config.yaml
d_model: 96
n_head: 3
n_kv_head: 3
d_mlp: 256
norm: "layernorm"
norm_place: "pre"
qk_norm: false
attn_scale: 0.177
parallel_block: false
init_std_qkv: 0.0672
lr_mult_up: 1.37
beta1: 0.95
decay_fraction: 0.689
z_loss: 1e-05
steps: 2416
Each number is 200 + 30 x the weight over its row's rms, rounded and kept within 0 to 999. Layers, rows and columns count from 0. The size before them is the row's rms in percent of the matrix's.

# layer 21 attention key, 96x96, rms 0.296, rows 89-95, columns 64-95
084,210,164,204,240,186,251,180,172,199,227,215,213,162,144,187,219,175,170,170,192,188,223,257,211,203,168,237,259,207,226,203,229
097,206,234,135,197,154,223,194,168,225,115,189,190,234,141,209,175,198,265,203,196,195,225,236,171,199,217,199,173,212,246,225,203
092,287,140,178,224,157,164,209,197,203,182,140,216,180,184,211,221,265,192,149,202,144,188,222,240,176,209,196,195,205,146,197,180
095,155,206,203,220,220,149,172,221,177,184,248,221,250,180,225,166,188,164,255,158,202,250,188,192,209,231,222,220,267,170,193,178
087,209,235,140,212,216,172,217,152,188,202,201,175,190,184,244,174,214,200,182,151,245,179,195,162,180,231,220,193,197,220,192,152
091,156,167,162,220,229,212,186,189,130,207,143,264,203,204,213,173,231,210,202,245,205,165,174,220,185,190,264,204,171,146,149,137
085,177,186,169,212,231,198,226,183,197,184,165,230,242,178,202,239,201,187,170,227,193,239,209,186,189,226,161,212,240,196,224,191
# layer 21 attention query, 96x96, rms 0.288, rows 90-95, columns 64-95
097,213,181,167,217,181,241,193,177,217,197,181,238,213,200,178,218,189,214,163,198,212,187,251,194,200,167,187,155,286,232,204,252
099,172,174,201,209,177,217,183,227,156,234,160,197,178,209,264,205,239,204,199,197,173,236,172,233,191,199,199,130,260,215,147,217
086,195,152,205,201,158,158,177,170,241,230,231,202,222,228,260,215,209,191,201,165,239,224,216,183,193,196,222,188,206,215,227,174
093,190,137,213,188,189,208,212,222,233,201,178,164,180,211,218,166,234,162,229,167,231,206,211,178,151,150,213,239,177,171,206,191
098,209,190,233,183,172,159,182,213,143,156,172,203,174,215,208,188,251,209,233,236,224,180,218,181,167,198,200,218,201,216,168,145
091,226,187,206,200,264,162,206,167,166,184,197,246,219,205,216,206,187,181,232,189,148,234,187,185,131,200,207,221,213,122,292,222
# layer 21 attention value, 96x96, rms 0.344, rows 64-95, columns 64-95
093,223,206,273,229,181,160,159,152,147,172,175,199,178,227,249,176,227,222,193,204,215,192,234,164,219,185,195,193,169,168,207,217
084,230,195,207,163,191,281,244,199,207,148,184,209,174,212,237,163,183,178,240,242,205,196,187,237,251,222,212,157,178,182,249,202
090,221,184,188,242,194,146,170,240,156,152,183,173,222,217,158,182,197,159,235,176,236,125,179,196,200,155,163,183,222,192,255,213
086,205,153,198,189,182,176,197,238,219,214,244,268,205,173,229,177,162,195,210,198,232,209,182,215,175,175,241,230,200,212,264,195
085,194,194,164,192,256,237,261,247,150,198,130,144,196,224,201,225,212,174,205,204,233,255,207,185,220,193,211,185,218,221,251,205
086,196,125,197,153,214,179,221,194,173,218,123,177,230,167,151,232,163,238,222,203,195,227,216,154,232,185,199,198,232,195,213,236
094,230,211,240,237,219,194,229,237,220,155,225,200,221,106,204,143,168,184,196,164,195,207,178,145,190,223,201,225,228,205,264,167
091,220,202,213,201,243,178,175,203,232,149,128,251,200,184,233,201,229,212,162,176,208,191,217,222,209,233,149,242,217,186,187,185
092,203,242,202,195,161,199,241,172,187,228,230,251,219,203,123,220,202,246,198,161,143,219,192,229,148,190,204,231,168,224,177,229
082,285,237,214,215,226,251,172,153,179,220,229,169,158,192,234,254,223,215,167,169,257,182,235,208,217,185,195,202,183,174,147,229
085,143,237,228,253,137,206,204,160,164,189,216,158,195,188,254,167,181,142,242,181,252,201,160,237,184,199,190,205,195,177,227,226
085,200,251,193,231,219,233,187,224,159,242,216,189,226,190,211,203,228,142,122,201,136,208,224,187,175,201,213,133,214,225,199,224
092,192,187,188,151,225,196,190,231,192,207,183,264,199,244,238,202,186,171,205,203,186,169,195,200,166,255,228,213,198,217,252,153
101,234,189,203,189,220,143,240,175,204,230,217,191,160,215,238,157,130,194,227,205,206,218,159,212,218,213,227,223,188,184,215,229
101,189,185,203,225,187,210,208,219,208,242,196,178,202,132,181,214,186,214,200,264,221,188,233,153,161,240,260,182,163,169,194,205
098,209,189,193,241,183,205,180,197,164,142,205,210,181,170,264,184,244,214,214,187,260,221,191,155,188,221,222,197,203,198,209,216
092,238,211,233,215,183,219,158,211,176,197,199,220,239,169,145,214,144,212,223,176,157,200,225,240,214,168,210,167,232,179,191,233
088,218,155,163,265,201,225,223,251,161,191,176,190,176,222,211,223,192,157,224,148,229,198,185,195,189,245,151,224,194,145,236,221
085,235,167,149,163,184,287,213,163,214,226,208,224,193,237,217,195,187,239,221,179,195,199,199,224,179,188,186,260,197,189,175,175
099,264,236,208,180,223,189,214,227,163,189,190,218,236,171,262,227,162,214,204,204,190,157,156,152,246,228,177,212,205,199,244,173
087,213,210,185,225,173,217,241,240,188,172,181,145,215,183,255,191,243,218,180,91,256,211,213,207,215,239,235,206,181,179,211,200
105,253,216,205,137,219,239,200,214,185,208,196,264,152,183,218,234,178,169,140,176,146,190,174,202,219,188,195,194,212,255,199,196
098,221,237,229,177,198,215,213,218,209,236,222,207,221,184,219,217,216,190,147,145,173,196,167,199,204,211,160,178,182,251,235,171
098,158,177,215,202,181,239,214,191,192,228,200,245,242,254,182,213,212,167,238,162,174,204,201,270,197,223,199,199,231,147,209,208
098,254,220,164,177,238,193,148,251,182,248,201,232,230,240,191,239,205,223,209,238,185,167,236,166,175,191,232,209,210,196,154,208
103,250,224,259,151,198,213,172,140,222,197,163,235,167,165,212,212,149,195,226,196,207,218,167,174,176,150,194,189,193,208,141,235
092,163,194,222,145,203,164,200,190,194,188,211,214,161,218,169,168,212,191,243,167,223,150,187,183,183,250,189,154,215,202,151,203
098,189,138,146,175,187,241,195,174,160,212,224,242,195,187,195,153,175,188,219,216,195,202,191,164,238,201,206,140,196,229,224,157
082,240,176,238,215,204,220,257,206,189,204,173,184,197,180,182,201,162,160,203,201,151,209,194,213,213,170,202,240,163,274,233,165
087,147,207,176,227,185,150,235,217,246,234,158,196,233,203,224,126,171,218,211,197,214,185,192,225,226,127,216,217,216,186,187,184
095,235,190,179,239,255,218,177,234,233,150,186,219,167,177,146,204,191,183,194,208,193,243,206,241,227,143,240,234,190,206,162,254
098,176,191,200,169,190,182,252,206,146,203,177,196,235,146,253,200,208,153,205,174,176,163,210,167,219,190,204,252,210,210,258,207
# layer 21 attention output (transposed), 96x96, rms 0.301, rows 64-95, columns 64-95
100,236,191,238,192,245,209,205,212,203,226,209,201,230,152,153,213,160,249,199,194,223,200,156,193,175,197,183,218,187,188,151,191
091,227,206,183,217,222,160,228,222,218,185,135,171,164,224,227,214,229,191,208,197,260,152,179,187,206,187,200,195,193,216,211,176
100,222,233,207,225,228,201,205,235,217,161,202,284,203,170,192,203,200,231,203,226,192,232,189,184,213,177,164,221,214,154,167,171
095,220,205,207,165,211,159,230,170,218,171,227,182,224,158,200,214,132,215,200,157,181,207,208,278,209,251,124,204,182,207,195,192
092,137,168,217,215,189,215,224,148,255,202,109,205,180,200,229,232,163,168,210,179,200,152,136,249,220,188,204,183,174,135,182,197
098,180,231,201,209,175,194,188,170,197,174,193,178,188,223,211,188,201,117,201,217,233,157,202,175,222,173,198,194,195,189,141,222
098,210,188,199,188,210,192,184,177,176,136,198,202,195,217,235,177,183,204,217,228,259,230,201,226,241,155,227,208,206,179,187,252
095,163,248,186,216,204,229,204,190,199,185,184,140,237,215,214,174,162,179,225,220,259,194,238,218,137,206,231,162,188,247,219,210
100,191,181,221,167,180,192,173,220,210,222,176,193,239,208,208,195,211,162,232,215,192,180,274,147,164,215,128,198,188,240,226,237
094,119,167,179,152,175,196,147,182,300,202,201,172,230,189,224,175,181,177,199,170,252,219,212,165,188,180,217,177,195,236,213,214
097,174,146,232,160,219,169,213,202,219,174,235,258,199,220,195,191,249,217,194,221,170,241,189,149,199,196,224,168,181,194,188,176
087,163,214,185,228,177,172,208,168,187,225,195,183,231,221,109,170,204,228,261,201,280,227,209,190,221,241,232,239,212,194,226,215
093,225,196,240,257,229,196,244,197,253,167,197,199,170,188,244,270,202,225,194,196,223,230,168,199,182,240,183,201,202,199,119,232
104,233,155,220,215,212,184,180,216,231,203,137,240,214,194,190,189,247,159,184,175,222,196,190,219,230,237,197,176,176,194,194,228
102,157,205,214,187,238,179,130,161,157,200,235,206,213,240,250,245,254,184,197,145,182,219,146,201,218,169,213,227,244,218,183,229
103,204,222,273,143,224,246,174,238,214,279,110,175,217,216,165,193,184,221,140,200,202,201,180,207,189,192,153,219,209,196,197,177
097,192,227,207,206,195,222,190,176,238,192,272,239,155,207,178,146,181,141,229,209,237,191,214,144,188,187,143,252,155,203,225,212
096,209,207,230,189,190,176,215,216,231,198,221,211,209,227,218,171,210,186,176,245,166,220,144,209,238,192,160,150,194,206,161,255
094,171,217,223,189,235,121,275,253,169,186,260,225,265,168,202,190,213,161,231,225,218,216,196,265,202,266,194,126,180,246,200,177
102,189,156,174,232,244,223,195,215,223,158,185,185,162,145,173,203,193,201,209,212,208,158,216,268,202,164,257,208,276,239,174,206
097,128,180,207,196,177,168,221,200,185,187,199,227,178,259,188,237,206,247,193,229,178,130,189,172,222,195,180,180,232,211,231,183
108,192,216,189,162,195,171,200,140,227,204,164,190,188,177,219,166,198,186,217,201,199,267,238,211,179,268,248,187,200,183,221,232
106,170,200,230,204,135,192,210,162,200,208,142,151,182,195,226,206,191,202,205,208,171,179,247,218,218,176,210,227,206,241,165,172
101,229,189,219,192,169,168,274,255,241,221,207,165,193,222,203,197,220,208,204,193,226,287,225,144,241,260,183,220,228,213,171,162
097,187,213,195,247,168,179,200,195,218,168,212,207,231,133,242,241,195,203,169,164,183,141,216,217,168,178,207,203,201,230,205,206
106,239,193,222,230,225,152,187,175,206,198,196,183,249,234,185,144,254,148,200,207,185,207,160,215,220,229,217,233,198,181,226,205
098,196,205,235,227,191,184,210,187,180,160,165,155,214,225,213,216,210,198,208,277,202,226,186,147,162,175,206,225,229,191,178,200
101,178,224,153,210,202,179,216,191,235,139,145,159,204,224,199,205,140,185,205,169,179,195,212,191,208,262,194,182,128,200,163,185
088,178,207,197,181,239,161,191,200,216,195,216,242,193,203,245,184,197,169,214,167,188,195,169,188,227,241,236,183,236,192,251,204
097,172,146,158,199,221,195,161,201,208,158,230,192,170,156,237,201,216,210,245,221,233,208,216,196,214,267,197,112,208,218,206,149
098,176,234,189,210,227,238,184,172,231,206,188,255,267,234,232,191,236,205,241,203,197,206,196,207,234,230,176,227,226,188,240,197
099,169,197,177,280,235,208,223,213,252,204,204,222,186,208,239,166,198,231,183,206,191,200,218,237,218,232,211,146,223,203,176,192
# layer 21 MLP up, 256x96, rms 0.5, rows 0-68, columns 64-95
086,228,181,188,161,203,208,184,200,155,164,233,154,192,174,191,196,153,190,201,166,216,195,189,220,229,254,195,154,269,198,212,198
101,131,159,203,129,207,142,169,183,167,175,224,172,207,226,235,228,228,233,244,241,154,191,195,182,209,203,156,205,200,235,205,175
093,140,228,226,192,221,189,269,187,201,143,159,201,239,247,226,169,204,173,194,157,155,236,269,207,195,175,223,204,221,223,251,197
103,177,258,160,236,164,156,216,281,182,208,193,141,194,226,219,197,151,190,260,241,143,221,243,152,181,211,206,222,168,209,194,186
111,229,250,187,160,174,195,209,193,152,177,185,212,203,197,239,236,218,186,126,177,180,235,191,229,194,211,179,183,175,249,172,229
105,241,238,202,239,242,243,192,197,227,212,267,208,231,174,183,168,179,227,219,204,171,231,164,199,185,148,128,167,244,213,234,207
110,152,183,214,247,175,184,176,222,175,150,148,219,201,262,217,233,169,210,224,206,212,219,148,150,176,167,166,236,253,179,245,163
102,196,164,178,199,164,146,196,251,196,219,153,161,184,233,189,165,205,199,189,194,126,239,271,221,208,182,215,157,174,240,184,164
102,226,239,231,187,182,168,192,170,200,202,247,187,233,151,238,247,202,205,236,205,243,220,184,200,231,168,166,181,195,217,154,190
096,173,215,228,208,190,219,160,239,224,241,181,169,202,206,190,180,202,191,208,204,173,280,192,180,205,212,159,246,161,230,183,235
103,189,181,180,272,201,170,256,220,227,232,151,208,238,193,200,221,217,166,218,201,157,223,230,215,211,241,166,220,228,191,250,230
090,211,206,266,222,210,151,178,211,187,214,195,210,197,238,225,273,186,198,181,193,144,252,228,225,202,226,150,236,179,239,174,215
100,186,203,154,139,190,199,226,248,195,216,238,187,162,250,260,222,183,147,145,188,257,219,191,240,185,148,264,248,218,215,172,199
099,237,228,202,209,183,233,181,189,210,178,213,204,182,195,257,185,293,235,230,194,179,194,238,166,174,176,146,179,193,200,217,171
106,175,192,192,234,181,223,167,220,181,235,185,149,206,192,140,244,220,172,145,185,181,180,189,259,224,205,209,182,186,191,193,176
107,190,223,176,151,202,157,193,191,184,211,212,191,196,196,208,198,164,215,202,155,201,152,274,212,245,173,188,189,228,249,222,173
104,241,199,205,242,207,176,179,234,208,224,167,174,173,212,257,177,252,229,176,148,254,226,270,199,222,168,175,192,205,211,194,199
102,255,139,263,230,205,181,170,225,218,209,187,175,176,205,203,198,191,213,176,204,202,193,204,292,214,183,221,154,222,162,171,183
103,223,209,220,191,184,166,204,246,209,229,153,239,241,180,203,184,232,157,191,178,183,142,208,236,239,179,183,266,193,243,179,168
103,181,198,182,236,188,187,192,231,205,227,203,147,201,205,205,214,174,169,191,135,158,236,195,246,230,180,241,204,219,194,189,183
100,163,196,257,204,205,244,166,220,237,187,186,201,183,198,249,250,183,201,201,239,230,215,201,240,210,171,173,224,174,212,219,174
100,192,203,230,184,155,177,164,217,172,218,231,182,238,180,179,171,196,196,220,167,174,277,178,176,246,232,161,233,189,148,246,232
098,206,202,190,222,172,197,221,280,177,183,229,224,222,213,210,166,179,197,192,266,187,201,257,217,179,151,155,189,234,210,177,145
101,203,223,182,218,139,167,182,193,170,190,182,239,245,212,206,216,211,154,268,186,144,223,233,139,181,218,189,185,160,195,224,228
100,196,167,231,225,202,197,260,179,139,184,213,207,183,183,198,244,188,207,196,223,247,207,189,220,167,233,196,186,147,244,114,161
100,193,172,162,214,191,142,195,187,227,230,160,226,186,207,151,166,233,179,232,188,217,196,224,156,194,214,195,212,185,217,200,202
115,170,170,203,154,238,175,258,210,220,251,193,136,159,218,226,187,199,213,186,171,220,183,226,215,182,205,202,156,190,251,202,177
097,169,204,176,196,217,199,208,214,180,240,175,216,188,268,193,162,204,195,261,197,198,218,169,170,225,162,189,160,222,172,196,174
104,193,231,191,133,230,163,202,218,168,201,182,188,201,192,182,172,170,227,158,170,163,225,221,193,155,235,177,228,222,196,193,205
099,255,218,173,202,237,139,190,230,222,218,205,244,195,262,203,256,264,217,199,207,184,196,201,212,268,228,206,199,214,183,178,221
101,188,184,182,215,215,189,227,215,188,184,262,203,136,156,181,229,199,230,153,203,195,215,147,213,211,221,194,198,212,224,268,172
097,230,174,231,170,264,200,240,239,189,234,204,225,161,212,152,227,240,152,193,180,177,148,229,232,221,200,182,191,252,175,247,159
103,159,180,218,161,185,132,167,170,254,112,224,202,168,224,231,212,173,205,191,212,238,222,233,200,230,159,158,165,220,119,223,202
104,160,181,181,163,163,191,143,248,161,238,155,207,300,148,198,212,201,193,221,163,182,241,238,163,219,192,215,193,173,214,226,220
096,241,190,227,204,181,245,201,178,182,159,238,196,206,178,237,231,164,154,154,260,193,191,222,203,156,211,179,174,199,221,248,199
099,211,161,208,211,200,167,235,255,225,133,193,196,156,181,254,209,185,166,253,198,178,227,211,186,163,194,217,205,208,152,173,203
101,135,194,241,213,167,180,230,169,184,196,210,204,227,227,220,192,175,179,180,237,154,180,183,191,217,186,192,146,205,179,168,201
098,204,210,192,216,174,193,226,252,261,172,222,166,194,223,241,226,183,135,245,156,189,180,229,190,192,164,176,179,213,154,247,192
104,166,197,227,220,167,208,195,192,209,240,147,182,262,186,144,215,245,196,178,252,197,200,173,138,176,129,220,171,154,222,243,163
104,220,127,231,158,229,213,181,204,177,208,198,225,216,194,201,205,223,206,194,198,182,257,227,246,201,220,248,186,218,114,186,176
098,158,202,184,153,187,174,206,146,206,239,174,257,199,229,173,227,186,229,167,236,215,141,209,146,188,240,204,171,194,168,186,186
101,211,202,190,235,226,125,199,238,182,183,221,225,211,160,199,223,201,196,188,212,220,194,242,227,199,178,177,190,184,189,153,177
090,187,215,249,215,206,216,218,178,196,198,261,209,210,181,194,153,204,201,179,171,206,199,264,216,189,192,185,197,232,179,123,149
082,198,232,244,204,187,198,197,177,217,131,219,185,212,252,130,200,221,186,194,177,255,191,166,198,203,214,220,214,277,253,178,176
095,195,206,230,167,193,164,237,157,216,208,190,166,238,179,205,168,156,227,203,198,209,262,187,181,218,183,208,175,154,220,179,141
108,172,167,184,247,189,161,145,192,235,218,171,218,189,174,245,207,220,239,138,154,217,229,187,207,195,259,154,200,217,198,117,225
096,223,177,275,217,173,235,170,147,163,193,182,204,179,230,237,241,177,239,189,184,240,185,204,219,194,152,132,206,186,177,199,221
097,191,224,232,189,216,203,178,213,181,193,186,173,213,219,159,178,137,245,187,177,141,202,221,199,250,190,217,173,218,220,211,262
100,165,184,151,199,175,196,181,197,219,215,174,189,232,205,191,184,224,236,206,211,178,227,153,225,236,226,236,182,185,249,176,175
088,179,216,266,159,188,230,176,229,172,259,187,190,166,157,216,207,192,260,225,190,244,185,185,170,241,232,155,177,233,214,203,136
093,248,209,214,204,192,183,209,217,176,264,158,215,208,206,195,217,213,208,250,212,166,215,224,210,193,189,203,178,190,151,171,226
100,200,163,171,205,147,210,264,176,224,242,221,188,219,191,233,157,135,208,166,158,211,218,185,187,194,195,220,203,234,211,206,195
113,164,223,187,164,175,113,211,194,204,237,229,186,224,155,185,225,170,208,240,222,151,207,248,184,224,199,198,215,212,178,229,193
110,178,178,189,213,219,193,200,183,137,226,165,209,220,144,206,216,214,163,142,212,186,195,234,226,191,205,149,195,212,165,174,263
111,185,198,199,184,191,204,213,224,114,169,212,225,215,185,178,220,207,210,218,194,168,145,180,208,141,211,242,191,203,219,228,169
101,164,218,152,159,222,249,180,165,189,218,191,150,226,210,218,168,218,229,202,162,203,220,164,144,229,114,171,205,175,188,145,134
097,193,224,198,223,191,180,216,181,186,215,181,201,220,280,247,232,214,209,190,177,176,263,206,211,234,221,209,166,205,263,253,181
103,235,182,172,187,215,192,202,226,201,193,273,169,218,220,189,176,206,195,177,215,278,201,176,207,223,172,148,190,219,198,220,208
101,208,220,212,145,205,181,187,200,195,124,217,203,203,189,239,223,222,233,211,233,232,202,147,143,192,193,188,231,178,160,220,185
103,201,202,239,233,200,197,182,234,199,238,156,187,177,215,152,218,212,150,165,212,190,206,220,212,208,180,243,184,257,151,190,198
097,145,225,189,165,219,215,218,221,217,160,231,225,206,203,149,191,222,176,177,207,175,187,213,185,189,190,188,210,198,232,231,223
101,175,225,229,225,287,197,196,250,206,136,203,163,240,262,211,218,195,196,161,155,185,166,204,164,233,205,201,207,234,255,205,180
090,191,172,254,213,172,197,200,235,212,206,274,222,215,208,182,194,180,176,135,164,149,148,203,206,174,233,173,207,242,223,209,186
105,191,150,194,175,199,204,213,229,182,189,159,176,197,247,211,210,182,170,148,153,237,243,164,214,171,212,169,230,161,173,211,208
091,167,155,186,187,187,199,191,197,190,218,221,189,187,171,219,208,243,219,196,188,195,211,158,197,254,164,185,162,232,223,243,171
102,230,192,229,215,128,186,216,237,196,129,256,123,198,204,250,165,222,211,203,186,208,191,213,198,173,232,198,214,183,172,207,211
107,193,223,150,227,206,172,222,212,237,207,190,251,198,246,212,166,145,213,263,165,190,191,210,219,181,191,193,218,235,214,166,159
098,236,226,228,146,181,171,220,178,237,211,199,227,225,216,211,208,218,170,213,244,225,237,219,250,173,243,182,170,197,201,197,155
095,257,179,270,219,128,186,298,213,215,190,164,238,177,233,192,230,190,210,184,157,226,185,218,189,199,178,200,197,195,228,251,244
# layer 21 MLP down (transposed), 256x96, rms 0.377, rows 0-67, columns 64-95
088,178,199,233,198,240,183,205,197,150,190,154,131,242,196,211,204,216,182,170,212,201,214,248,234,184,199,284,184,214,197,225,211
106,154,216,226,187,233,209,182,252,191,142,195,172,205,236,243,190,219,238,165,163,157,225,248,193,232,164,167,179,200,228,208,173
090,232,169,210,161,185,166,155,166,189,241,219,234,183,165,184,215,234,206,212,188,217,221,157,168,217,205,160,180,237,211,137,190
110,213,182,218,193,180,131,222,142,173,188,209,211,168,196,211,197,228,214,229,219,181,161,126,198,198,200,222,223,213,182,217,174
101,197,171,139,203,246,190,186,179,177,205,236,132,214,185,168,194,243,191,193,194,174,234,184,176,196,220,212,209,151,196,164,178
110,155,140,194,244,232,218,181,225,201,209,160,196,156,165,198,196,243,189,214,175,202,219,182,198,204,192,194,183,175,229,193,222
116,275,193,211,231,193,248,179,143,179,178,200,198,168,188,184,204,194,240,218,211,161,184,203,152,173,190,248,221,176,184,183,214
098,174,208,225,209,181,165,215,233,193,165,186,186,225,179,200,158,182,181,186,207,182,139,197,271,202,194,172,172,182,200,196,171
112,201,190,198,143,191,173,157,201,255,226,171,227,204,197,206,222,221,171,212,188,218,238,177,179,203,162,246,180,190,173,154,180
097,252,176,218,174,172,200,251,175,188,216,217,194,191,245,177,198,155,181,217,175,217,184,212,184,189,228,152,185,200,211,172,158
108,181,173,203,188,190,218,252,158,197,196,194,173,206,211,226,178,186,233,179,192,154,209,180,160,215,178,230,184,234,197,229,180
115,206,214,169,241,197,144,181,198,129,167,167,185,192,192,207,125,187,187,191,182,168,270,157,211,182,227,174,193,218,209,191,194
106,182,283,162,167,218,205,224,157,255,165,204,184,197,190,203,236,226,161,178,239,197,210,192,180,204,239,208,177,151,198,257,192
097,217,229,171,231,209,182,251,224,179,201,150,167,232,183,165,184,206,204,135,241,221,178,178,254,219,201,167,175,174,209,227,189
098,211,213,250,192,172,223,234,243,209,214,174,189,192,208,186,144,178,180,193,193,183,194,207,184,170,238,193,182,191,227,172,130
109,162,212,224,172,202,241,233,178,215,199,206,169,187,268,199,244,164,182,216,166,241,133,157,213,222,179,181,183,183,200,208,183
096,208,195,186,158,171,175,285,211,231,187,215,205,186,206,168,215,210,188,211,238,199,212,183,201,167,172,136,204,256,183,189,252
100,149,232,131,183,218,201,188,208,212,175,215,195,190,179,178,233,209,226,222,209,174,185,188,151,169,167,159,182,159,218,281,213
105,188,220,238,168,200,236,234,205,218,202,207,212,192,170,264,160,235,208,282,224,204,174,217,195,241,220,178,191,235,225,203,183
104,235,203,216,178,172,231,165,140,196,197,192,178,190,240,161,237,224,245,173,190,194,195,196,156,233,158,176,174,196,144,187,199
102,238,194,231,238,176,150,252,157,237,231,221,211,218,141,208,206,218,177,253,213,162,197,251,172,280,206,177,135,235,223,255,159
106,229,155,239,200,211,182,230,133,166,216,205,238,178,166,220,204,218,298,210,195,194,143,200,182,202,215,210,195,183,192,198,194
101,270,221,150,181,146,163,241,206,177,229,244,171,132,233,195,179,168,185,248,227,204,156,195,210,194,199,156,238,196,244,153,198
096,207,133,163,141,229,202,196,202,195,209,237,182,225,204,173,225,192,180,218,225,221,179,193,233,198,172,211,216,165,198,282,197
086,146,229,178,195,205,185,208,190,184,211,149,180,249,183,162,233,165,192,256,225,195,170,263,175,163,211,182,182,194,209,164,276
107,237,204,224,174,223,156,212,181,169,233,247,192,152,232,162,178,177,175,204,176,225,228,243,179,198,174,168,211,211,175,245,155
113,243,176,206,188,186,217,194,207,188,241,197,191,149,187,190,136,156,236,190,198,208,215,257,155,153,220,227,183,202,193,205,236
092,175,193,207,194,196,241,178,197,166,147,215,243,183,174,216,191,244,180,118,213,193,198,207,220,169,254,179,200,193,176,193,204
101,241,245,198,125,199,169,212,205,210,167,138,188,134,210,191,187,170,167,241,260,197,194,250,179,194,195,189,219,238,178,174,183
098,176,195,166,182,142,167,207,155,256,197,205,186,190,212,244,205,145,170,205,168,170,246,156,164,183,149,201,167,200,183,216,142
103,194,169,211,249,215,195,172,217,191,273,151,228,228,199,111,161,183,219,236,184,217,210,152,154,218,166,182,150,188,209,168,197
102,177,205,140,205,202,212,216,208,182,242,197,196,223,166,148,214,241,214,238,228,212,181,186,175,223,191,191,219,161,204,176,263
107,242,157,215,209,216,221,181,187,194,202,222,164,211,214,227,183,144,190,161,250,261,196,177,207,175,218,228,202,165,179,183,131
101,169,227,231,157,182,176,147,215,221,184,192,188,212,225,190,248,213,155,172,207,178,224,248,222,191,196,241,168,177,211,208,175
093,209,201,198,163,205,166,193,215,258,174,226,269,234,223,245,187,234,222,191,148,260,205,236,210,217,200,209,211,214,178,175,153
091,190,244,229,216,202,227,242,221,221,180,177,165,219,212,191,231,163,170,182,179,218,172,171,163,201,193,219,251,189,219,190,187
094,225,183,143,176,224,209,160,160,184,213,185,227,207,205,195,196,272,230,204,171,201,222,181,198,179,230,181,178,241,193,176,156
082,189,171,155,231,253,161,159,207,166,229,205,150,195,213,203,212,192,115,164,175,199,196,176,175,245,160,199,185,211,243,159,205
119,180,177,269,243,179,174,174,188,238,209,172,201,222,150,157,203,177,207,181,217,172,178,224,237,182,236,173,188,210,142,214,206
100,173,212,180,171,190,174,185,261,213,178,232,187,204,177,238,187,189,183,184,119,209,239,201,164,173,232,165,221,171,182,240,200
103,251,181,179,237,200,175,240,206,138,216,226,227,171,213,151,177,190,235,236,188,167,208,186,239,253,220,163,239,241,163,231,177
107,149,175,205,201,201,210,203,229,222,195,138,202,226,204,240,169,152,172,239,236,207,185,205,194,166,201,167,167,201,199,258,185
098,231,196,169,282,194,183,225,226,182,161,193,218,227,161,199,182,206,230,242,185,208,185,242,182,236,149,246,166,203,183,224,178
086,202,171,215,196,253,231,234,156,199,210,160,201,246,175,178,204,199,184,176,219,167,166,172,217,209,187,272,179,251,152,210,175
086,195,203,213,244,237,217,211,210,204,239,176,237,159,212,205,205,241,220,174,199,198,182,228,177,146,185,163,151,179,171,243,172
110,222,181,143,197,221,226,145,242,174,198,187,179,197,265,175,242,165,214,216,207,247,198,209,209,215,206,262,168,209,228,219,198
100,225,186,236,160,203,184,147,172,208,208,179,210,212,257,189,197,246,167,230,196,210,199,195,221,219,229,192,168,185,211,208,174
102,210,194,242,183,207,171,172,227,166,205,204,192,210,254,156,137,191,204,207,202,197,159,242,177,176,206,205,202,184,184,156,191
100,215,181,179,164,187,172,188,186,224,204,200,153,174,233,177,134,212,217,202,237,191,238,189,222,170,206,200,176,223,179,199,203
084,177,131,215,155,164,180,157,173,202,153,200,154,236,222,204,185,230,205,186,216,176,232,213,195,194,145,155,202,128,149,184,181
103,241,175,194,237,223,214,218,212,175,156,212,153,193,196,207,220,199,215,160,199,181,196,163,240,198,184,197,197,233,270,167,180
095,171,198,173,182,186,203,203,153,189,211,163,165,170,192,214,155,248,210,198,157,212,298,244,143,222,181,217,234,255,281,170,177
102,197,246,190,181,232,198,168,211,239,222,192,224,218,206,201,264,202,180,163,183,199,184,225,214,210,213,257,252,194,132,204,193
123,153,213,163,195,209,232,197,237,191,153,184,226,200,180,199,212,194,196,156,200,185,189,208,148,191,175,206,180,208,173,177,200
110,186,192,204,123,193,154,224,186,195,253,177,184,176,195,197,231,174,187,200,163,214,179,178,138,217,191,182,191,201,162,255,221
082,166,196,213,220,143,166,192,179,172,201,192,193,217,187,182,204,193,189,199,138,195,223,203,196,204,179,194,169,178,157,189,168
107,167,183,175,186,166,146,198,235,196,203,157,230,197,153,222,228,149,186,213,236,198,205,220,183,206,223,185,189,179,197,153,145
116,195,161,196,199,243,217,183,204,192,178,257,118,180,176,186,175,219,247,164,173,214,184,167,199,246,223,157,226,224,163,187,218
098,156,233,235,187,240,177,235,280,240,184,227,165,230,206,186,178,201,197,156,216,236,176,198,224,187,213,231,207,139,230,183,203
111,122,240,192,213,235,204,199,191,257,185,203,214,221,186,203,194,214,245,202,153,189,223,217,183,152,190,216,239,218,183,201,187
092,242,184,256,257,179,227,164,168,179,136,189,189,208,153,182,210,230,189,236,263,180,198,190,224,161,196,193,207,151,143,208,207
092,253,166,177,198,142,231,199,187,227,196,202,200,179,143,217,187,219,202,247,168,195,229,225,220,182,210,237,221,174,156,218,211
100,213,197,238,165,167,204,263,126,183,164,223,206,214,202,182,162,189,185,191,262,195,249,213,187,225,175,259,177,142,199,194,212
108,200,195,185,177,206,251,135,198,263,141,140,185,151,186,188,203,192,239,121,208,200,217,144,202,152,220,231,251,199,190,165,222
099,141,172,207,168,226,227,225,176,205,215,235,177,203,197,210,191,215,201,139,172,195,185,268,202,224,171,200,205,164,237,218,151
107,169,196,195,163,235,227,203,237,224,249,184,241,193,198,231,216,229,193,203,208,240,225,220,246,215,190,291,230,217,236,225,208
100,171,216,193,207,201,221,172,227,193,189,202,215,195,144,164,221,158,239,167,257,141,214,175,208,209,226,231,284,175,170,217,216
099,189,175,212,164,164,165,136,226,190,164,129,221,272,228,170,207,250,239,133,210,211,181,193,236,240,145,221,231,198,151,198,252